Weights of a small GPT-style language model, trained from scratch on English Wikipedia.
Size: width 224, 4 heads of 64, vocabulary 586.
Architecture: LayerNorm before each block, learned positions, no biases in attention or MLP.
Training: a variant of SOAP for these matrices, 156M tokens, 2373 steps.
Each number is 500 + 25 x the weight over its row's rms, rounded and kept within 0 to 999. Layers, rows and columns count from 0. Numbers have three digits each. The size before them is the row's rms in percent of the matrix's.

# layer 4 MLP down (transposed), 896x224, rms 0.145, rows 560-681, columns 168-223
102:518481488514488481500512507499557490499470495498498521500478510476528480483502481484505503486487498490496504547494485470525484574464528498532488523501554442506494480520
094:490537506515541502497531483463482526482501514559475503464519507533522464502504480486514525507521533547497540490501515511515535476507501489532544530476482470468526512501
109:525490513504482511506535492510495462472514472497502503501499540486499498502510523533482524463496462568501509508522532508521511509515488512522529512489482531526469538498
101:504506509513489524484456489514564484478476485491530517489446474508537508515454515524466474503499485508533480504545498509526515564509519507474507512478486528513474525443
089:472560533495501490524550492499470500509433485479496507483489503518536500457539525519465507490483514499535499509500501525473490492484516558439533463489554485515517492473
097:521472530515483490531482515528479503486531463528486525502545489486529516476484489482524448489477475474473519518476542476522458486489483487546479501546528498468461516471
092:493513521480522502488493507503487511485498459547502472502492498516522501546510459515496507461504481467475525466535530480487476541529518466467508491477505518492563512473
100:466491519458466512496511498525498510462495472488470486483455461449537519544493515450468515466547518523520490509455495490508515524510482532490514471509491510465490466525
096:542475502537513526503475483457537434446517510540528508511481511499558493534537505500520493500489530486488500513448496508485461535466530555540483497525459505496476586501
095:518488485481491519484462452521490510493517539567514506489493495509537510509498500490518463490484529577480482493534533503477513500503489499519480525470503470490535484498
098:515476480509474516482510513541483494526519498527525488499465477481513485516506525525525470531506519453463491534505480529498482516538443484482531518494493458529517498523
098:532519530484493480487525525494500510534467511495478485493493504503521528479561478505507550494458507491469475510501548484527485484498519475471539453526480502501487514523
100:456490473510529528441515518509498474493541474489524532464465511525492477512506518472501494531519511524487496513524507520495483520481485500490496506471505504518481497508
105:563525478541530505497495503501476512520499497520452541508513498487501487483538464484525493521523493514503488510487485504498521471462480442506452509537520517474503524516
107:550471515487498503508500525461526492453475468527492472490491506519462483489520506507543474526489487489533499493484516476515507470478446484503507547514546529520453498534
099:514521472487534522496497527525498512485486506516505517519533465525502467478493474467520481524533518515496495488472474485469472471498474516526467498475514448460496502544
096:528488519491494490524487481470480528488525524473496525492508481491441496477501537517489492471517496492484532561526524573553517529482524488463525442514524509536491501535
104:499518499497480473538471527498524546514516446497533482528526514515485508478519536540479514510491518505462446493458424515528491507517498472480499532467519477520513448455
101:513484553496491518525535485454532488523488514513530520500540514459505493503481470459461525516486487503533516479451502508569494525509508463459540487503481474478492512501
100:523489524525513514511513499515519501490522517516501547486521501486512467508542485494501524480504517521513553479531515445485542498508510539469466482483532476482501491523
093:496469538444495486481537537477464500522476508467538480535476500505494510508516524521467543519540509503510544470517513486461543477494506542511464517465486494491508489511
096:526528544518472481455502492516535463509459490532506497532467500479496471495494496506499487505513498453501495511493505479527449485465499513536567476492488495482519516496
107:500535454510552501512503486527510504481480479532505515485550465498536478481485524499507445471515513513545499490519488491522483507510492509500530459478519486532528478498
097:500514500468491497480494464509521508542496514471501556502513472527501465499511555504514482519515491451483553492503475493497483504527485469495531497521515484524503515510
096:520482528494494559494498479505464526420475519469470509499494516507527515487493496535488509523487517489497457496487483502477542526454501478476534495499506491512492525510
095:509499531541521512467487490539512489506489472493490500509485519519520464524524500492484505562504491510507478476525470462451543509494491486491471525515449506480483492490
099:557518478526487524496515487505512497500503508551446471469491501501496481514481543500494535478501505531532472469522507465505490571470481526508462512463489553527439507502
090:496505454502459500503505495459507527434461455483512486508517499511497498467493490517505521475460488471526496493530460445512507507520498522504497482511521488536445517480
107:496468449526512496507501495566472483505514500478502514484497463517537490498529480464545475486503503485510487499505499530483485497506515502512512481458491502531507532515
108:478476505484516529552511511487474495519471477544463448507507499491492511468466529505503495542511508540490531507479525533536508496482536546541532522484525478512524504516
106:464473518526494544541472513506537496493500514508501480533495511492493494558497520481469491484497501529526529502506494476461543490498468544516516517507540487507458536480
087:505493490543447518512457481542525498462484491519508485486541510506507515477469510480536540492492495510509472490499509484478468499510480508498483508463512517508500476479
098:520574482499473511480499522463501495480510492496515480510473487452518512453529492520471491446515536483540448516499519506513485500541491487487505514501530494502465481526
092:495482500491500499506478490489483549499496476435498492517560560566540491511487495517465453434540480516495511503505475463473495510469518490517451509473483476537487517456
104:510495481518524491558483469478533488478533525526522492513513484505494493473512468494487477460489511506507509491508513482499500482500506540484506510527521531510516499533
093:519551512470479469464473532483499504500505460531528450511474537506468493513539501476507520520452513525493508556502526479516505537503457477502465533495502474536511496532
099:462526504544475511454493484483484468488476505507503458466520531539498548509498487496534493495496504478500520516494489482471460499513521477484486476516517501535545489480
094:498523527514497440472488490519464479503499469520548540487493515474492544514476521513507495490480469499471524516521537467479491537508506530503501533495535517507487521487
093:527462486501466484505483513514499491532486475503564505499490503506505497501475464495500538468526516505466519504477516541483500475494510457475491522490520507506491502489
105:500519485505535536517533507507538537482527494518486484536531515534515458518504497455501508515488550488507495546482485498519500496489528500464554488491482521458521489479
114:484494428497503499494457508453487518518508523513512504463525546519477542472536484506499494486481465448542437487517510482486509509501481502502526525481512494501495537506
091:471501537503489453503502482508451507511507488493517506485525465499506511491551535531472524498522485483520509500424483533504491512547487498428484484516530477478523566490
102:494491525506538566515480517502488499499545527494509515484488525527484509443482503461470475487488467476489524514487486494516508478528543516492520491488496525502456500504
104:515495507508508488476483507487516534517480485549520474479502484499513478500482522499528518513482492479529531525491503522504539515450455519567505499476526514487490516506
100:527481519475490494532458521499513500470519470517554502504497512467536498510489509511515472527485498524556481497501466525572438493501520538543521501495524490506480503521
111:478482485503518503461488491494500534509453496478537527489540536505557494516531447511507498492527531494504507505527494454537520523500474525480508490511482492476513526505
094:522447484528514516536438497501499509477513484490509490478521474481513521539532541498513530458535494555497539488490451529529469534534480546485483513516485479475479529543
105:525488495530468501515444505524530481489543480473472477481492453493491522487497491519495513487490501497501526517501487506542532493538500526468487487505509491522481467474
101:533441485483543522521481521500452509487487463478478516445467527509516460510498508469553528496538451475502478513496480545495506525467524468519478469524512485540525486501
095:510504476493500454489521507460542500485462472484497493468533505499462507518489529559461512506522477483474561537528488449515537477460504518453500523502522519508503466507
100:503512526518465522515519526456491554499492459467456533527515448463500532532472497500510500476501502474488470471535476504455472514512518476511471517469499501515526504507
108:506488494456505503485441491463482483473466532488573481497513465492500486501509460470509484494546539506451563482505470468534451480494514503502494467475475512488478553516
097:518473513477485511500492515438542449496465520527509505538469521552453502447504488500530504495472516467568483483507488471536513521528524486530478488494478515480473492505
105:505548510470520480504519518495517515493455540522471529497493512500488482522496515448511463480505535526499487506516512521499510495507494494475551454510513537506510527488
099:482472441507491461491512464522462579468489506505480529477485510536523499561503452473495475520489486472524519481510559520468508459479507534506509511491481528530488481535
094:491479501504523454502520513448477465515436550496512516529500460513477517515534479531501512499516506523491504525522499520528497490511501499544515500511520445517503527483
104:512505484514494497470523479525512513506494474457482518475535455518519491516482452525541507493514495501489476496498469542514519508478482471461473402520498521487512505447
093:510505512507482511500488486476498480490497487473508525529555550494499492518441498509532493463496458508490451558492538487480492511472447495500454498490492502547512495500
105:509538480547502510494521534478515523540518466495520502522495500510462505544465520464536463510516506489577502477471466506493490505463476526505462509479512509504455501477
102:464514557512530514512565503499515500461498563514511513483463465482474547527486507477516479548479481479469475549547508477509478520520521514495453484468504493579471499547
094:506462521513518470567532534513501555511518506450529522507501491503471527466515497471492481480482530494437490497518512490513479521491516499500473458480508513470507520487
094:499506502484509503521462534470493512475474501484514516506518497478481465541514494504530454490505515465501507487477537540489451509523522507539501472504475490489536515530
097:469506528466523539525513530512542525542483485476486519494517501502485487526497514481497508506446555469541546490480482509478514475507475506531524501509526534513485504505
116:521515539501472516481464478511506529494488479506525473512514491480504517497492466473487495461484512507524511487532501455522478542444476488484509453501534465506513520519
102:517475494519471500524495490540484484468493499507478507521520544477480522473503497497497506497484472509508515510512537487489466499469523511489527500507466551488501516564
095:494520489484490514504503486497511483565534491526534482505513473490506516486506499503572542497516477487497491510487442506495535528496459515492494504523525492544491491495
099:498509504524527490517480485496430521515536511544533515478504489498531493481547490514552503499503489515502480480486495503499516514483498492512515481506508490502528510482
097:474522502493530480509509528518513471531467503500506534504486462505507499510533497488501492480510493512512512504476520451516508517512472493478519515444466463484501515455
102:464491557488513498529508457481505505475511549502498489535522508508534506484486503485485540490498514485495501499531537482477496495448488530514518477536534499494464477529
113:512464507561496480544529513494455505468507504472484513539503492509480492532451528466508466524484552519464514486532511492534478493480526514505472468487596488547486471517
098:512487519535533500460498506505495504541474437514500492481497460541516544506498503530525548478531540461486521520517518480534493514502506496502506484479510469470501482493
096:463446454467502485497479531466536471486524506469471522507487498496526495492440511525521497501489533542542476512527550497471500476515536502492517477526496456516498527539
098:476525494475514494494516508545495553525497518483527520525493487519452495498471512543488499523505503559512470504528468537501513484495511505503546437500472480483545499524
108:483532530461487502505472500519561490535526451498472496510446528547506512488516497458469508483510454511508506495518475470497520486476490521537513508519473523486472501490
108:482477452524531464524536476490495472468514527511483474489529523494501507482507514504490523493500486482527438507546500452452497506466462474498508484483531535538508483477
110:497518491508506476509482459489532515530505497479466510512532506493476477481526513475506524479536502508516483487479466526525553518431453493543504520490481514503525510486
095:493503493480502543493486499503529475512528534515465497467451512477537525483483474521501540509502510499470494501497500480473492517513531535514508503533539496483485508508
090:544484521503531534496517494519472463475434473496535508477539525478533504554502528521501508513487499489507517509480487489547515483442482487558496473520491464531492479520
103:498495527470482455492482468515495507459537527523546508479521551483495499536487493511478454479484473479496468525512480506488499506478490503518512486474514508493497474513
102:505509484497468516517483503483535464517481528509520485511502473572532504503468486488464485492468532511483494473514465504518484521523505493488463501486537549491455485466
090:510478543520530539482507484485509501474501494477482468532518510497501474495495497463547511523538455484529491473461484487542485510496517535516485537491472479510515479507
106:449473528516552464477510471444528556532484525488503504476478498518536526503511466490496515510518483472538478504489514491507490493507473495545459508471512491529521478501
098:494480545518518491487521500443513509522491489518494491488478504458521509482516485514499475490483542460474498473469506510489516503543497531538506465472508439508461477474
104:504511513510480487514484503456475459524487513525533450506526505506444515477540470502513524479512520452489514484470511466504472494499524512477497472482502502548515442480
101:503513475494512504467505553455499458491556493491468484528520475515485527517484482518501462521509505487496488458517506495476458527513537485476494483501530517491513541495
106:499494488521509458479484518488522514506476479522505468512524481451517467524519486523464523476453479470525492560482496501499528504505527532468506472490492474486472499487
104:472484505516470502471499512504487463474509485486502492561503468502468475473521503531540475489472512536509473485490499477480520508485504516483472463500451471515472465493
103:550540511508503527470492495486475508521533485517493492452491506488490508471538483530491474527475464531489517500516485506478482538499519463527482522485510526487482447471
088:492490508513512544481562452471465523495479501481539471528493502498519544500504488580542510524494471526519521492502511490541505520524505467510493535502474530501546493487
092:462461478507515479452465479483520454470505485536457451464516483504499528491511517541512487488539469513501515517490471507497499516466444504477454543511488489497522528486
094:515448516517536493470492500477533489501523477513525509490481501490532487465558505511517556496461493517464508482476508488478513512489481534531450475498543532524504538483
100:524508516450476498506485552477534446522537483522550482457475457510476552487487502468530502526536487498475514501482519501496528512518481519462539489501523496456499483463
111:524490518505434476516475488528520506507508501527479485476479486523469514480501522487456489557534522463473496457492498501507500531505495527482494518492487501479504473530
106:511473480529477479462508480501467511502522505502479509466502526530501547510543476542497480546468495503479522497472479543515526514517529471529462512497555490507494537474
100:484520495560508475521461504449521470496518490476496487473517482523505481541506526503475538500493467494493520468500493490500503478522481491470437528520471484496487503475
096:511489501479472521513539477508481501518492497495476499479501514489470537499518446452546478492508498505476473496515451506511493506496505503486499487511537514520500546520
094:496509505480513536485511483514519536489539532505528506520488507487533466489481511484514520486499453480489521473493449488479519481517509484503505525531504494460521537547
103:478523482461476499522458515514501509500480468518521478527527498482485482484518507491508510549527519480497481468475500539446538459528490529500439446493497516458508488487
094:475467464484480536469516516487517460490523446534459483489495482561484507542522513494483490499515524535475503542495511525482524513507512499534461496552464479504473476534
108:486550517522474479465534525506489490490526544500511496534503512549464476516507527552516455487506496502499499474509472503506532512503493483497515508480507493528503522500
099:471520473458503522504499508503512500495560480464544526466473529463448478466490472449505550527508481528490456527483501475542482432517513534539513512523494437506485515540
105:494529491479495482481504527532504489483536543493482528512491476514511522499474491521523512477489472482503494474482484500482451508464476495511487485522509491527519487496
107:486490481520459506498536496485491543504520528505515509486471503521467506511509528548469504471476477521507507513526476458536483511526460495504462544490448552502484520449
103:500474517522484507477515473476501521520545520481488492498492491502513539524494494505497502491491474494469457536523497488495486511487488483514461513514477488473484496502
099:462486505505525519509508508494504509470521479491540492510470498522493496479488517461533497523532521479473511487482483516528486467503500479541537531504483497539489483470
094:520501538520489520484497516484474528538505471501500501505484488538534512469501525494494502477486491474470465490507485489490436497458453514458498472485496435520456512481
101:522510545499481511496485505546490492508520496489540484494503513524480473520517518490489494504475471546474447501515495510506466492489488495510442544475484497541531474490
104:487556479514491518521493459503481518502494493514476536462515520540507497502526484465500487487491527526495442512493510482497473503449506559529496458514498518528499531481
091:475539503449540534490509520511514514528523516543522484508500457512434509493546516475505452529565491512502512472542503460464519500530521494534503470525532498471528501541
109:493494493507471462508507486517484488485468471498475496484503491509488471463491542505474455518510517521507526468509433471468492535501457457488494526517510510501472547489
111:512545472483479501442500486484477529508501555476543521515483481546492536491487503477508459494493540521487539494503481485479512526476509483531518526500528497500509507493
095:496525495447492470487525508497489487521491501484523486486536499502487472502500446495483516477519471517503531488499488500505491467505506493485482476534535528505507559492
102:505487492508489502482488481474533481550512470486506555475496506444511519452469504482485511527479472523529491515451483490472516505462517496535496504526483483517515467453
101:476468510483533520520519530508524440541519482468474488477467494457566464503474506521473498509459524516506487492489535495555512488463520499527527489523496523483500482514
100:537535468439516515461498446508483504526545490476472503492477516512494524538501526536480467497502477520518503486462511516516447492540538494500505485479502510486516518478
096:545502487472488515519532492511500473537485514500532461503487502535492473504410517530482512497554510494542497499540500541528495509505499507535512479444502485496516512519
095:460541546509523484518475479499519510487462497534488531556505550498486505516461495512484514468520517482506481543463495472494462527545517487504489521512507483535504497464
096:496468503500498556531517544520460501480488497487497537506496481492450523496530514473491528488444477478509444479521459478516528474461492471535509494505481514470483495485
088:489486470477484517519521486522497488515515518511507511508487472474491550526488476501471517514483507508531490548474520525480511464512497525461458540470511448517519482531
110:550484479524511505536496478525526504528491556546513519506503526484524534478552500489480529478474478554496517554530485496497530475505507504489505508512514511493506521495
102:547527474501515532516479503516457516495499459543456529496510462534497491521507526528446496486526482498479527471456489481502455537491511528517492529512489500506527532482
106:493538508494513529530544541546517513505467492480491549531503498506493496496470488424537516513492524485538487492514483485459503514504477493533517520534521515506518496476
# layer 4 MLP up, 896x224, rms 0.145, rows 561-682, columns 168-223
094:493491498536522487523514515485507541508497488507494516512475518467494536496491487492507460519478518490504488545499462499481445490508498511475468454564538506511540504537
107:498490523500538491499498537513490517474531478518539513452525528487474463559491509539513547526531483498498481443519542482568529495512468484465514507516502476492521468481
099:519453479494463490517546540532520505483518539525506479545525544465491484522516500482494506493473516496467504522475521431465479488499541492531480519484490506491491447529
088:548515487537477505522524465473494494521497492542504481519510492487512539486461508505520479495485492483520494534522461468520510471487489463491441578533493439513494466513
092:489495478456503448457491502497499476454454508518565453482518490485507514451508464488512483507479473489505517521498506519514477541512516510523510536500481479476518457513
099:488520472457482486492532474483512515492484497467513480521479451492522524496512534477499483543482525480541435521462482491520475496519533493533499460530512423487474549530
107:506532496526492466470499508510516531455478526503493488466490465508532467505473518494460496569488497522526497500534492483517487513500535529467483446541474542517476553499
100:494474471549478501459529472508508586505488509543531489488539536533491442519448495530508516506492465498533497511498485500522533538550518472460488493448540522473536502489
094:459532503507497479531527534474476504469514511518475446538534511514507482500502522504487543524449506520479472484536488499478497512511546528494502513522472511488469542515
097:489499498511469497449509514529466494472524492541496533521485502482513495509486490460497508467521507517556516464503517496529549487468556484527468516487514464469483529479
106:468514471505493476512526506488527493502537505483534494515478481513493518523531487498506508496507514516516469481484506492522498500551506532528441488463494443511479538548
097:489482508525492521533468450515507491482500516504465464484536488548518510471498496511498515481515489446473464466567476477456484487493448529499513515426534465495529485474
102:483480564513458484538478480519515506492474534520482503443498498506506480518479525478479522524528499464516515524509498502533513524518515481562490504487527507490523472478
107:499516465461431532476468508500520487496506470460498475523511525523467503473453529508503516536565499524494524512490542504514530455510537511526467484495507470482508453515
097:475469491443528549456481501508450511529489493457493521486513542497472495518473541475502497492502503512508474478527509480506484455472507478497527516496532490497499509497
096:477516499521507503471506470496489519482433524447513454513523524560528495464514468489505497485475462465508510490536531476512501521540492514541523505492496458487514489468
105:493574512485495519472466473485539483542528498505509485537471556557489492497469509503500524497506518510478517495498533520528540484484529484489524553464505524501496539505
100:479491520516472463491514493510532518524487480490533527466518472505495513503516562514501466511488506533477462527522517507506507459468473464466507502535478484499510472509
093:511539527499514492451537505508507501531540462519526463540525516476476467523490540510528460492472520531521513491472495495525504485510480470503505533489489460445491502514
092:472553499527492565518472532519527475509488541490500534486464524518505480492515489533516464468495519461523478435493481467491500423503497466496455524529521494493485494514
106:530508520469468514501496546519477497492542526498532510515492526518485469479514521480472490501519511566517515470477515494490525433561506498475473521512508458501569440518
104:521514524490515458474489485499505517476495502498520469499500508503500475497512556508474461496546470538477477515521505478531489480466529475569487477454471464499528472506
096:549530535488483521513512522471484508449551503550533479461489489498482505510503499531472471533500526532479488544496494519493541502527454465463470490504526503493516471507
105:480493465518506502531492498479489527522514518547503468507563495509527501499477521462494496477492522512481519526539507445448464514534539452513521499465461492434476503517
096:522481564496506504482502503521485483524490460486511504494491461481476522495501474548465472510513486528529476512475511469526511468505519483513516501513487481517511537511
084:500509476495509508474489493503519516523516447540543469477528523483515520491518525495477474507454474482538475525467487510495481503495503527451521483491526459472526470534
104:510487495546524544472503488494483473480502478480504487520483494480476510513489468480521501517552507546514491487489533528507488510514502494478508535508473520507531484545
111:497509527484464507467478503498473521505496499504494488454552521519527527505447544517482481514480488535528537492464468516500543542537529545546489530476453469532481489475
103:497476503528497497499488466511554498502525489493519485512507466515496522570531485519519502495472491502546463492528489502498490483517510521448500548529530461494465469507
104:486476513494516514513484505511487471504538511492499464539485485474480505468472501460509501508479535526466474490489526536561500523519443526474503464554490478442465470465
090:470492535451501518490491536550500508514465491521522527455491484468495497504512541525504498570509493555542534495494467551554522477493482498507505504435489471527485527511
098:510500447495500494526430485500518524500493492471502494512499496475498492513515488470469539509497519511489474527477466517530474533492507483511476462488451535482530539525
097:506472530513429545505512494472499480529537489491490511495506496519491475478490502480492505519526471526535500516455543549510487526520528488493523510445515464497521494517
101:490503483504509484507513500507491487521484463541488489517518533516491488511515492487466502505558497507490498511522510502509483503471497521507562500450503484511517477515
096:455473543514514516498490499523536473495474513489469519495528496518530493547517448495458471477522535514537490499532466478501484497499467510516528487484498485466500487489
104:500553526505503501476490433544516498555508525495500469455533542540477531488513507530486520490492472509490512475490471478540537486470509526525491483477535496502571530500
099:495481495502489502512493523471495522470532545469455500478527503519499505488487479474508520490489503521511497523482460522500507495510488490504537523485492439468540485492
092:491542446503499486540484518492516507493524546521555452457502479483531488536475484485519491492539474460547500537486508492486535516519545512467499487495535520448499487495
101:453491494537555529514471497536499513532501462500479471450494494515484493476507494503472448493477506463485527486488493501466520502509470526455469458566514486473488445519
105:527572451454495499485454531492481488519471515541497492481486511462432467531516461507495482475510542516532498507511509483522527460509470522459510469510468486483492532505
100:496539488492494482479478499510466487507486518538507485485486532526558545454478492537507493481513521511515480458516463471512500487471482496484494569502473477504543545460
100:497471483482463510520517502528557510470497521539552468507505495483548519516466506497483563521572501521448465478480531505510490513515485499491524515500526505511499516551
100:528508498500515483535487475485511526543484466489497495485475490500480458508552524461472493522482480495507477490489542513477481465541470508487492523549543488524493508530
103:488520517523485525548470513500482522519488501499519521504481502520490468550541491526516506494482489498475474496470495448508530505494522520470504517509524491484522487499
108:528481456496495484515486471491466562520484478494500500477510501460516480528472525497519511470488480483505496501505486523498543503516530474569503490507480488506551479520
095:515502481502546490485484474521542496505491483491506490526503497535447507511516488520506519504481505499485499467511479521473510551485495497528532495457492500517508457518
101:492507464483553489445457500492540492492505495509499480470505479496552516476506500460510524500520516495486503461500525505536490494471513479488472523507518457490540482514
106:498494508506501516484451494485529450483512480467528466528462501530523502514449525518511488498527495507509531515512491497486498498479471504529486533489476519508513488541
096:555449497476486490464521498483543514528535490513462508525511466530513501501486527499526526483483543526510503487537563483537509516447474478504489444495486458528495528466
099:508504481519474503484482558467519490528495443503531485466494482539473466511523489504481522533488479502459506522532477449492509502469551508520486452529521467453508503478
104:478513475479551513485483503464551497528518509518496454460534469484475530484517493539465475509470500522513484501523510486427528482525495537508528466474523467447512463517
099:514518495559464477505504496503502565493489518510467463511519496517511502461491446500467464523513495493467492504481492459508534493503496489501467485468501482505482502473
103:499531531508532554544543466514498469551500504550468486503498468494521525526490482490524497523486508527538468461510491498520521500490532435491456516480465513473473449521
097:481458525548468463510481468478492523523489495529514528490550509483464496525512501499510543512524486475523438488472528498523455481522510455502467484515507507488537496474
101:502491479495487494511504493531499532493468513523457507494460493509476450533480518472477491473486473501538449495533580477517514517479542495461524480464501493460518470503
109:451496543462457518460505516506497464488459559508506513504516514480532490508473485476506508516533523485513484483477544489464499489504536523462496523533473537485507509472
102:466510498495466525511526505483499497520487487511475451492517534539506501506501494473516509506488471502512501459504511477511477523488506495493500492479485499500464477459
098:486463474466490508525511506509497524473504481489539514443493470515474532477539510459513487478508484456493507503525497504465467504534473521499518490513507478522469497521
092:496532478493449519471458516483484518508496523489517538493538502509509492473473498515459479475515521534522509531507483516499486500524494522508486528505541546457517527482
102:511524464537474455512479442506517505485492476503511484469534505509460515524463475502462498470533527451517476532512500498473501491457496523537445457525519501492493482526
100:498517500493491481506503493500430526492485466476534494511504493485510494503488491528503508519499535485499468528498491494501516479507510545471515517509540534480494500564
097:457493505505517509471482481527490513504556464491558501509456504512521437443519504453516511512511504497488453543491529476509482485525504495516465477493516550511524497511
103:515540475488553510488470511504480484453501497472468466508496492507512509520487494548497490535526495470477475481490517493509501490500499529483495480468474524482484514490
095:507510505528465490480482508471484493511515495487500504517500441509503494486455471500474497523517589504485484447473534446482506510500481495520508477517503526477478523492
090:487497472502471539472463549535450465471514476514526515534493464528510534474494498524531495507465512504498503497538463494513472522503499452551506570529506471504525471522
102:469498487476477511466496507518512498478481492493502504509517482489523520523501492509519520498515514532480473481499452509500540462492545481506507503539483491471475532556
093:492503481480490512510482505488469508496532465528501474516536547472490465513541488504508457475548456474472537463494509494489521471487496473443465533490491548491474500484
101:498515459508481496470510470527500457503475495488520513514500500501471550534479512509501487502531485472510431486482525484451486526507475500524512473466456502497557472492
111:500472513503518564482489531491501534483538472535529501448501522467478544502474484523524525503522509516471525490504487508472507531547478524507523477526494513501487495494
100:475458518476505514486516509475494491520520550505512506503556489518448530507545491507516471522498519505522455506491535479497500504516492488519533505509495532533499499466
098:498503523533478491476504511513469473471477509526524409507521474461460480529503505507518490499498505506474463494468469496534483473506480454556504511511523539490484505485
099:496465471496492485494481500489510512540508488510544488471511504544532510509494472494550503475511466504514494503452489513505478542484492505498504476506501496494534518493
103:476488517505473512551486481446544515479495526508492522497490525491451485485491504497508469514554496508520488486504485491473498517505492504471492465539511509517485528496
100:498472525479467486514508481505459529490512549522475526499541506510500527505518456560494550491516502524496483528537506528556521506472470494520466498498467510498504496477
101:512498502508514471498488475489473505501469515499499458474547491512447490516450505494499486539509500499492544484490473489491477472441496459513447505491495475497521502456
099:502504510480490559535508511505518478479510511517487455504550497516533503486513494506488554522523493496500500461495520555517514520493498471479476523487502532514490471477
088:521510576468464454494524508490483493526485540508521484485499533513472502452513520502520491493467518555470517520482512483485487539517533514519433501492534516513498497513
101:470474515500513498500458515424529526481515474482514514481465486517499508500548497494507502492498512481497493495504498429494490472499496528504502532457498501528512482480
103:511500526538500472499510470522469510482497486457506493480479447514500514481490476496496482465508491540524497513516474469535465508502500489514513465488528483456523516513
102:488453479495531455537492516537474477525498509491538513514501496481527543516479474515445466490461550559497492509486534525465471489519516458481475472491533474502506506487
103:488480471493474492491479514524485503488499518516565495445507481535480499499507476525530466457524524504483483501453492510524518530501473528511443495520502449504489506515
103:498522522451478480486487471495462516487497477494502466457543525516481478467498490468563508512446501493514482473492529486516493471499462430489514530492501493512522528513
108:488515481493510508467477444533493551478489475528542509525532503475529507556476499489540509499526462469497506547479491489472488506512484532539486453523485540491512471529
099:510490493479483526455490483508504523508462497495501496434488480517526529510521570492463500511500475479522522518498527538541442531465484505503539495522506501471473491463
102:456504504504515516495515474444469551450497502497510520470460503495537432533552484513520452524509465502545520532503487512521523490475519533459482513500544500525489523506
105:522522473556492477507495501467496502480535508495488500514519497527506546495493516527488465505526508486496509569494476450518562490504473510540489490425495516487476505431
103:468522502466483501479481517496499534502498489514494486514481544474492492475490490449563458481439547494466450491506478499515533505516517537523515493492479518485517519498
088:507474483497494488540457516521556507519501493553510541512492464531481559481533459515520439481478517536499508549479480501488494493522490462488517500517497543474441526465
088:529493549464491501521484509509484498507468521521563509528498493523464490476462502524508524444470518501517526516444496510492511479521540470501524497538518489513485498500
089:502486517485518498504545512532498501557525495485492553527527491471525472502519518485464491480500531449502516454490526499489479498499518516471532491461490531435501473533
098:515516500527516524507493474476484509488474478495473473466486503497516512503485485493523536509503529470474517473530520487514511464505485509483481488507499461464497532509
103:495473502532474475458497469457531477511440501512550462543504493463558521509528489513521517448515499472507515509462484538490494479534517508515467467465459522487537466492
105:461524483538431465488486458508507497542528487510491468466531503491513502530510475546474507485492519494495492493541487493477505483520505530526509493450515459558445483545
103:491511513540479480468504503509514485507514528517497554455525463474475524493445525484501503490474489496534514507535517460504468490517458495499486489468568485493498514514
103:536476471571526497478519477511529524441515471492473503479502525519441464520451496507485504462532490541504507541469481491475483462520511477512464511515512508520468528518
093:538506488476492494451484498475510482521483449483527471470501539478484489499488522521528461524512469468513488503505511512506522501540496534510473480469471506469493509489
094:540496507526464474489494439519493507510504529482501437475457494506533467495505498483504512532494458491455475474492523470506514463517527544471469470518492495500518515489
106:510503489550519509481504514474485480492486493483517515500456508502520472488513485513442476473517508514504557521515500486450473475488490541493489462484511499519515446495
106:523465482493492489507486475527548516499492473497495480493484477461529500516475431486471511533491519536506519526540481477521496500492485516470532455482503495478465486496
096:498485490513512505507520497430488501504473479510549477508507485493468498526472494531523487474473484568509490494535519489546525504518471470495480475495515470486513502522
110:538486497498509506495466500489492518508524527523460424487541466485497449483490518504550536496516527491492537513506537486481525513512487468514464479509501480491538487510
105:513489486515428519474484484483492510504488521524488537493554461489526505503498554565490496531519482465502522438468527490505492485491494507562467492464511517520503528542
104:480510514480471514491499478524515497474446488525523504527478470442514478525475492518487493518520444450476550524485498581486478487462507498548514486502441476488523496535
099:531519525477498528498534504526493511496501510461496494487500472459508506514500487486522503508482510495502476497530505500506489463529515518457490519481511513465489467456
097:494493478486497448478490486502514499461457518529484539516528508476493525501483428513465491490507515539524494487537518514473494495533542485511509494503496515468502470515
103:504477526504482489499518473541494492497496493507518470459516484448462496469543481499471505502464523476492447504524489502525558461484467519513480514476490497484481465497
104:494436503481560498506453481531542490548529494527499512521520473516518481509545486494515502492508538490531499494496512480568462466510521480533451539463499478462460473465
093:494537511502532458455480479526476493490508493504520504497518527533495455532494536513538500483488459480521537462466488470468506488515499511467501516495447536553472510477
101:546524515506486476524472521483532471467472509520522529530526524516471498510529448512463539557537498480459504517478460488525489501483460489485457501479487523480491479481
105:463530500464463538501465493491527496480473516467478508497524515525492500532517512509510511477486525472481502478494476499511488482544508450532448516534488545491494545545
102:534493500542498505501484436513495542467441464524474505491537520496465540531504511504512516504548508501499509494481528496519498508463501476476502521513481455505476476509
103:506499474518513488500495511508503469491490538508488563501517525513482490530489450500492454495493507510497509515497449513518522487477442500524465440495574525496496492470
104:435501506485483508475454480520480512529518521505487498465486450486499501503492506505445491502490472485493482511470510478494515496477488550476556532500517520522461489489
102:479515540521544516524529485523500507504485520481491487518506489505452490541486520538476492538504488501494546475513498566482505506474509541533476514496514501483507503512
101:530528503461490508507507477465489502502525445491538467463545530535498475501464493463497457521520464512492509513519506498488546503537477492484475455551512491479495458464
107:546466435504456502530479474510520523458474506430517469487506465447462488524483514444542464493529527487444451533469516525494514494475482512484508500486495538483510513502
094:457500505528508547491490521476472485507525518505533521528477506511488460523521491455499522530467455463515504501540506509522464496496466488492466506512478448512472492489
096:520492565485490446472493520492484483528531478489489485485488496456464506511470491444538542489465459465450532495480534517523534510493432489521523479467525502487500507494
105:499523503508512498474495514571501556498519504439484490468544476509496464525491529514520499502504462476485496500532531517484509486504520498524540483475483488465487531503
096:502572494550477527475509526511505475460483490464488452504491484466495490476523498495496519549473451514476500510562486472490479500512510557517514498499490521505555490469
094:521440527497463503490488494519486511501542519518485487510475513473519510455498447495493517519446502499477439486519522506467524507514518514494492494475476480530502556524
098:504507485507492508517503467517502463467512502505519481539513539522452482514483492508495468444474514461505472472476495508482475434515487485518479516475461498448501508489